{
  "d_model": 512,
  "n_head": 4,
  "qk_norm": true,
  "attn_scale": 0.123,
  "init_std_down": 0.0,
  "warmup_steps": 355
}
Each number is 500 + 40 x the weight over its row's rms, rounded and kept within 0 to 999. Layers, rows and columns count from 0. Numbers have three digits each. The size before them is the row's rms in percent of the matrix's.

# layer 6 attention value, 512x512, rms 0.0409, rows 109-159, columns 384-511
091:520436568499491542487554467530490516539499509540469477560422520527505448502489516508568539500532450515509529522463527468502489467516504567475489545472519552503537472548465474453492476442488452494476495472542594552472551568480473479491489533542524577418500541471523535452546435528510467508543520504462510446477449517533530561560509479447569464482503501539482405451469451461506448548507
092:582494462455506574531568510554543494442551476550546521524520399516495478485464509492583492488460443499500525454451447490446585531469501448522515458459502486493504520481466478563538466470490456440474503554456474474417532498384536517509552514493478531563503473468460531476527410509583469452555544527459473544504499560507539480523438422451492512524585532425475525519497410516558474530437
091:582506579511498492524495453399440453482511465513552500507485494475551488520490482552508520551525537555455490504502457496541570444422521495513444547584522472519542531568575450532460500538478574589533473495547496506454525459485471513454505526537464465567585502516463537510534535532511521494501568472444478504444501512537498433530550495496441471556523534565426482523567529559484466499497
087:431473488514558460469448451519474451496464480518492526554524458495559473541514442474487451469522464549483532409428524482516499465469549493543549498453459465494417500522582478568448585539466476510489460496497477488545489541467526480521502550466475515506496488469464470505523480479440460500476554573480435504486459565529532521501544571503550495566477490515385513508464534467468507561528
094:546532427434522516534474519434469515517439501500503495496541537448472465512533453568517490451476519544484522429455490477477497480499516479493580473509479501503555517567539560452464452494445513500494521436475486484507520479541536562517515496490530545492520423473481468419477475501463498523492543449489476555515530536509486512502504523480489489464513492394505454602463498562454443516473
088:477511471564464479512447460547440518477518515528422496503525442544529524478482479453501535535519543550471555500496550561548525536435484537543536529564433388617423518471493416460506461516494524526538464479445527490540463539551520475548498428423466453482541503472478502459517498485488511484495486468465472479498558562495480475492511518502459530462511468523495576491510539571498550489509
093:503514570486501542507496425470480495463533445562503477509525476434410509464477537556575533496495517521499517470497516489468524444573521567464483508510541562507473469447516452504497496487517589476484494462482572511461471439519466531534498458467565506516514475510462512455550509466533535493494501484425430523484489544469524566525462444484458470462519502539539559532459533564505500433447
097:594483486547551454514547541505490464451533590410541537527492508576538472565510463491527472547484503548519481440490464601565471496496535554532516555550446537487481521524424462504522513548467541427557518475515535472555490487520539524510463482535449502497537567529495558490534477466476474433490564576568530562411477515456548504478486497554459487519462430513497456477466529484521485505529
092:477460503441529461560518496433460523524454470485480523487450425429464565457467510510461499517519494542480500497453423487485529482486535428571479494522490478493511455510502591493482479580390493450473515490489485506485397460491486539502475503512535533522468567461446455490526521484532520473490479441441517470554524508450463516537469466510493570384507479533463425532503575460559468488550
097:468479613475549497508432515457467496548519450541526507524431522436505519468454434497503478489505514558468551477554640504510491494447480452567557518549527533475576497507452500475503464497499537519529472561565469492447458526419543568529505458565451454506549458530488526495508469535537539494475511520529454486491455443495580442529494556502481463535531487404502412487537504568452474459562
097:488510536606528478495563489576494471516439493514469450507489502465499500523460469515516529493463474436492490551568563507536464535426510487468562471510546546487520487476523418504505535439459455442513480477549443611546475457510506556482498455517598501511495509496550531436497519461495508589499503512498546536481460532515495450512495456483517473418488544499495546502522468477497534530463
094:530543498556460481490462515573463480527525502517472511449507513497488424532522549460469486483483484470537533507532487499441550408618479591484501545535478451535537520431579433486527536478484434478456419514550535511522420472479485513551501513487535489422470489513456496541583501502527446501433436510517502489492512502497500505534491481446479479505481522510507542532532478550534527538466
094:534476498502498499490515459457438490527502470474528499490550505502479489523469473507538521482491545488527504566431562544502520546492558505442548476551511510530514460539611486420474492419464475475504441445489507427514463476462432463501516489504557494475488552442483498518496511443428527475482454518544570574483582471478404440459532512481503472487451512547531475448524552453490480542511
094:428521588494454533481443531533483491525543512516477524569374504527568520488458503488453502419528517413477493389520564452511549485463504496433468438496517476509439491473462461548507487478468566506508482509524521529504490386543521505478524472514519518450577548566527421448376512515479542500475403553451480568502458493469583535542467527503483469482527484430453482524497519428516498544495
093:596422463479506547473480382564499451435539514467561514510416447497458474503482552475488499530526549524499449442479565489457454519488523576546454482514521446505547514442501516495418508456458526567484474520447487526499577538479477450490467458483397496522449553468405493486500574538487535505518452528502484469464575531477439526527492472498471453505539494456564456520545505464478506492502
093:517485499520503523492435494500579477593539471450488501471534453557412390580521505489459517453519486484558430455461409495494487511475519550485525517495487494575422490485505465477478447453488530469524535476492467584391443475442440490594486510519471503415503514511471505457408596471528508496523444490516572486470486479473473528463508520528478443505442482517564512530536467503548540477495
092:452453468419474521524434524557538461479481395502505521567435524545448483472439464535480435544415504418459517534499521509567404519541518463528434497459515593472527477568536534504483434489522496518475485502546542482527521514458452543538499513447515534468475504439446541481480503530532468488531438481513456461493448487486490528485492467476512476551559526529498505514434508473451481468483
093:458512541519576411494470525488583559469451544541578531518473448554587471487498505512481533504453531491466440467498501468518502479479494503461436510493466498574468457471502557535433565450548513515462500556493519484549503570444536463523462437551442497474427561476557511492482479411473546455474472524507546477407518524470439506477521465538504461457459476443485498544497540461519489525423
100:499499484474440461537543441461502477482426473475503513551493563396532453518556419490509489571398466465533490511484476525531501541480530466466448504525432518437574541504485498520559478521449493524517453591560516502494525539492507468474489504518484442534557421499569453591530484505495570547484484478523506475589521552510494477549486415547493445541575563459498501545510603530544465496480
093:508452486527530538434578562532487503509477468592521512526473510578495473502474475477455500535408495567507505525530518463501562506453544540537476482483497439544537603581510575508498458534489525464523569575488538508475456526391508543500497477492514456446520512506525457452515485509523509479516502512539409547569467533499530527461405430500470460428490518476532437537507473444424543460499
095:506467509464492591435512460505424546499461538518487486439539502574534482484519515504505500464559512494480407504511517435476494514456604487568451423512498516434451481542514443505416513484520496493531501605473454474444532523512527448482444478569524494513521430510486492506475495492496462566474398519460402497485538532515484464495580406521528522520506444444479537480497591479541549527514
091:528460503552521541528424458495468492479538541460482477571538515536446522503483512484475519508516444543476514508563547506556544482471580449461424528533539423517509453472443552470543441476455493428519447480488501547561459485464572514534484527573427493505488535544512461562593552562485476487473535500513410557455476406442460481531432503465562504492577503497504435527537493521518543497499
092:452553574542472501570470507466470515486570493461466454498522490441541462511472563510465448521462461434519550456486503584460435531487536479480485504496493504508556505524402554533562484543526532571484511576488507445455540496444483483492480550520471502481565487505542533483464514459507452582489511518450425507545450450487437502481453542556441521493517443524536482474490544463476477438481
093:448446494534558524501550429500521519480577501468495484454452500550483501486519504454450533412512536534483550460561547490537499411508477495513558464465437489478450438486533555487517495516484496504494481437495432467484504511437551480519480520476515380498491524565540519564493429466462522470487424490450595493474510527437538507460555540526465488485526470485539521383583452509477522549457
090:508546490403537483489506412495461508535495537545411529512531477515511485451462492429462424543496512518516540521528545541527441506426502491515493438488529486498481504486465473486532461459528488485476516436450441529473430597528513519531463550606548557474526505503489546504476588507475502533515451463479497576528509443551496514539520450502492492441465482533529447459530524533423471512455
091:477494487524546553477517472532478518500464443500531556466522568551551531513543545451520468471627496530494575528459529464480525549514595501561452471487499450558493500452535516415486566503522492482517521450520529439527512580532518547488468541485443485519460422515540497453472521501460506525506425444466554517444569493468440507560518474540539493502550444432496555472529510605508508471515
094:450540449494489493448577562454460531465508495515530525497465483488481432494511560558547496466520537503466520505557495473459472432453467548533538431444502514453583543471464593499497521503485483532561543530550493480532526517522493505513471512480545469538454493512508478478496500475502516518443468540542545511537510502464562543514499525504481587531589431492494509584421516539512537519418
095:460483513430526621450466491529530520526413475501491536455464507543502523571515557491513475541475456500518541499484520460500481490472508521490506434462440439541466471482470465423414549504429534469506522523478476492543503571533538496482500455512503485479485507499470477445493472522458455566462515561570541541489541505533573538470507442582471486527450426441449562439513522506465522482532
088:505480466523476630489561514507480511438459492494414540505433464498505457449432533482516496489560469481533514552479518449494465497483515522495475495592566547485501496540519448503454462492528455513483484532503540504501520524497531409464514540524398477504578489438530480532585478499456566487455420546488464495526473500411478511510480537471588479485539561569487502562542447536475539500474
091:600476510472480584447509513431477446515525502439534491458462502546532573569497479522530490453426500553445524523475486483533460549505534556472495522554537471421489501461494451573472530475459509441520430462494482490458548459526462374465540533502535509486502497442504517556474530528443483495521495450500517469498562465513456442510491535441484461533535493522522559486508480526477502504537
096:490437451466546439457501470497504524555500446549479420423507527504574471476612485558470530443547523459513515528491526549476570494496468502483437462476438449458495467469542443514521484541477483542549493458542536524474521556520516509498515543600450476483482539531471463516578474485510504518579477496476498497533493455475469475467533514487466422507463528421488550563432535544467526507509
096:507494514472502494493475485494375540602402481499494498472475554541470531484508569532475520400499461537469523443555487495515540482508525475524484523498559471460459559453515498444507482510503485447516432547511544502536428527448460432487498509480486478588455440503495543465515468520487546513498499513544491558550446454530485524540533507497521514514497508451500399482542449498554448506525
092:496444481460507555438475453547530493499512471564535520457521498465525457514475534560476504518539473516507474467507441472402491486498444480432443526459488483542541464493482546537551477531543487499487468439493482540455598543538575494537527520482473451560434505447512429431522488497457523463516492493553424549513502414527557572453507469518521537453480516425561493481566498553421533445458
089:493556491527512509459538494433457466538535467521503490493455577448360475507469503425448486519528476421591504511545499470496523531520519547493385516522534450470499431454452548517498510507543548545447542596488449488462521434523556397488503497480454553510535473463563452488569449499491489433488500506512527457552491497488472420452526487482470469473596512507501509495527560546505496445473
094:515530482561488475528448490506502445477463531506505487455472469503498546544525476496413506476466500519504526503542467450516537561544466494512513527477468560542480423584568507581539541488571552562564495542504572505535494440510457473502469536574489584478476473534515528493533530519515515474512494561487524513559510499492510535561523470493534497483418490490498470422446535513460477492478
092:516465556457466497477522479483504452582510540521478488499585474570460546517547484559497498535535515530472531530507532479474461581482503526508573552539477475470500420546507545532532572542500455436572500482549492504529522531509509522504511567502514443572501527437472579526466502501436482497508500436557515504529519542483497449480513467444512444484458523527514485514515524563490506524513
092:506522474490564542480526534553473465502438472469513573489481453485520546457588559514533456450550539476542493500401492505465457543523494586478519532460480518465502404496514487517493504490475522521543496517474524421484468442496512497556499488454458540459522562449591493437530583456522464499558541516503456542551483566564458470512503519456522537487528525467439497497516494498502469501506
094:527473472491459566518519484542497469532552412473448504469504456486471482498529512422504541463528528558490467552561496515467531527535497521530526508550469532508560532524542451411461468548528440498475538478509475522520518504563566454542479523409456482541518496584480468506480423471509480402528454542458546441487466558487401497520473529520433523508416513486538475592437519495526548518556
095:520487521555483432510459463493532506474415562396517544467580508544447452527486443474531520487471514540486535535518444443491509527499519448463494521476483463486420518529463496489524472532480501468534468482580495475532425495568417535420559486507516506434544516406472497553544477495479500487547541485510514518515484492494527510468523602461566497555549453463490421499459486460472438489536
094:403530572522476449484505516453440551498539465502514551561541413456479500483426465529517487508439532479484499489489432504513489428516453479514521465548536499579493442531559517535594578470516556551479565547477516517467469505493494459523502486487560499508459439529505536420491523500448472477481479535480479560496482477533513500532505518536506497485469420449463476488549517520558476479508
092:510623493535582553501499535470460530525514476470528494494536487495554484502547453484503500512453493509503511494481486586435452509453527523459451488473463542547543501527579503460466532481375547490532496464494532461511545491429458472517506523415480515486475495446398461391506460513524490443473498492497471512475535461489505515496498448491540571467517512564412534520462487505486510483475
093:457393457493503464536465490462517504581514464512568430507545436460533501478529465514435510516555506571462492545537465496467488501448442505551548474530526483504492592461384532522444548470427418561470505532489444532505563500501534453519515501555467524525564529536496522435493474488498481549501482536553541516446497531505475419465532472485504536473498461566472563505503534508467522430475
094:449472468514509472533408455474529463497409528559456485474416434483497517434525540495540505539472515536480468507460524545474522426550502470570459476468451426548453504523522522494581438536481514481540479559468464461466505526485510520536471475538435474534497498553482485532495547564504382449520470475384570480528462511485484508518578526505485500429499514470491516520482480439475498466496
095:542528471535522486473492526516526421548549470479441411478560547516556438545428505575475500490486538403493501465498476547531545444542538492545458463547486537492476481559546409474548518487516488447526533504494512505461513546526481543500527545550591463425505534453479522535479517495541463559443553466469479570538571476563530537491460546500401557501452453482510439550517570468500485477504
093:550504563569547564523487445546584507457481502559535507483523422581453484471488488480474423515538506505473562549519466554478494419521494524479483489425495434513533458476535495529486463530488488491467494501484531390530496477392475557530473497525522484481486518480458503536470505515515520496474542439464499502479548502464540535509505513451502452503461489480480527465550483529538487521481
090:532521483531442480530596500475539559499515497466511496577536504437479564498495437478451471482461542457519522515483508481478539463526557515594561508567512488521544474567490503548556522500525492449537461502539535482501494465562541561453498524460438568550520482456458498478486495514494502564529610430434576509525431489577500490479514482512590466511539542466448527492573500509549530504439
090:533455502446506438539479507482435490464471555431422514433466488498486477499515508471528498462555518488460538504539518393530442456479402535490464497498462536457573454525460502455549464477467490506487543449472565502509425422470499497539475525448490505476486505501463455534496438446543517545487547491566450498536497514553506492465546453510497533455481464485563482509529534465580435498456
093:471409511504513533469534514487460545466462418561527460525522483440504458463419444532462534562508499521500566569455442477442412488539494411520532536408488500596593501461535480547538463541435460503516484456469481485589551447496541541458469457548546535456545487529501486454492487520451434441542476474500485535531499500537533534510571463485506537500543527473447542507472445450509476468458
095:484392537458477551518496476551479474520484527456399500432552484453441523473582477498502450454470470546473458534559503501497505454555525421517531526497488541513468542486457473527525533486452473516554450612427495455479567484513506498418506545462498489399476521414528481486529542523462500479456484592447498636431504508497488406521502586524446534454493497473494538538504487482471517538519
090:535577444520521442486450482503498435509453573444481505563530482477469485480485505547520520566373501604456421456535513488497567518504531476485443533483490511550465408533487454441473481506508545476449506496470506566483493451536491539533445435483529445529510574495488507442439436503458497514494492425468496535441484544533473457468430555518613533517480457545493485485526470452513527484538
092:577492522532527514460522531545515456505524483481486518488450499536525497515511554451446537467556495474540523450457510522513556493561503529538529448598492537544493535466513457530473496442566472516499504459516502422549550584459528500614510474453463438485480505496499478551511476531454507542541428452533564508584487443561396535501558465499527533500560495481579389480509505605463503470521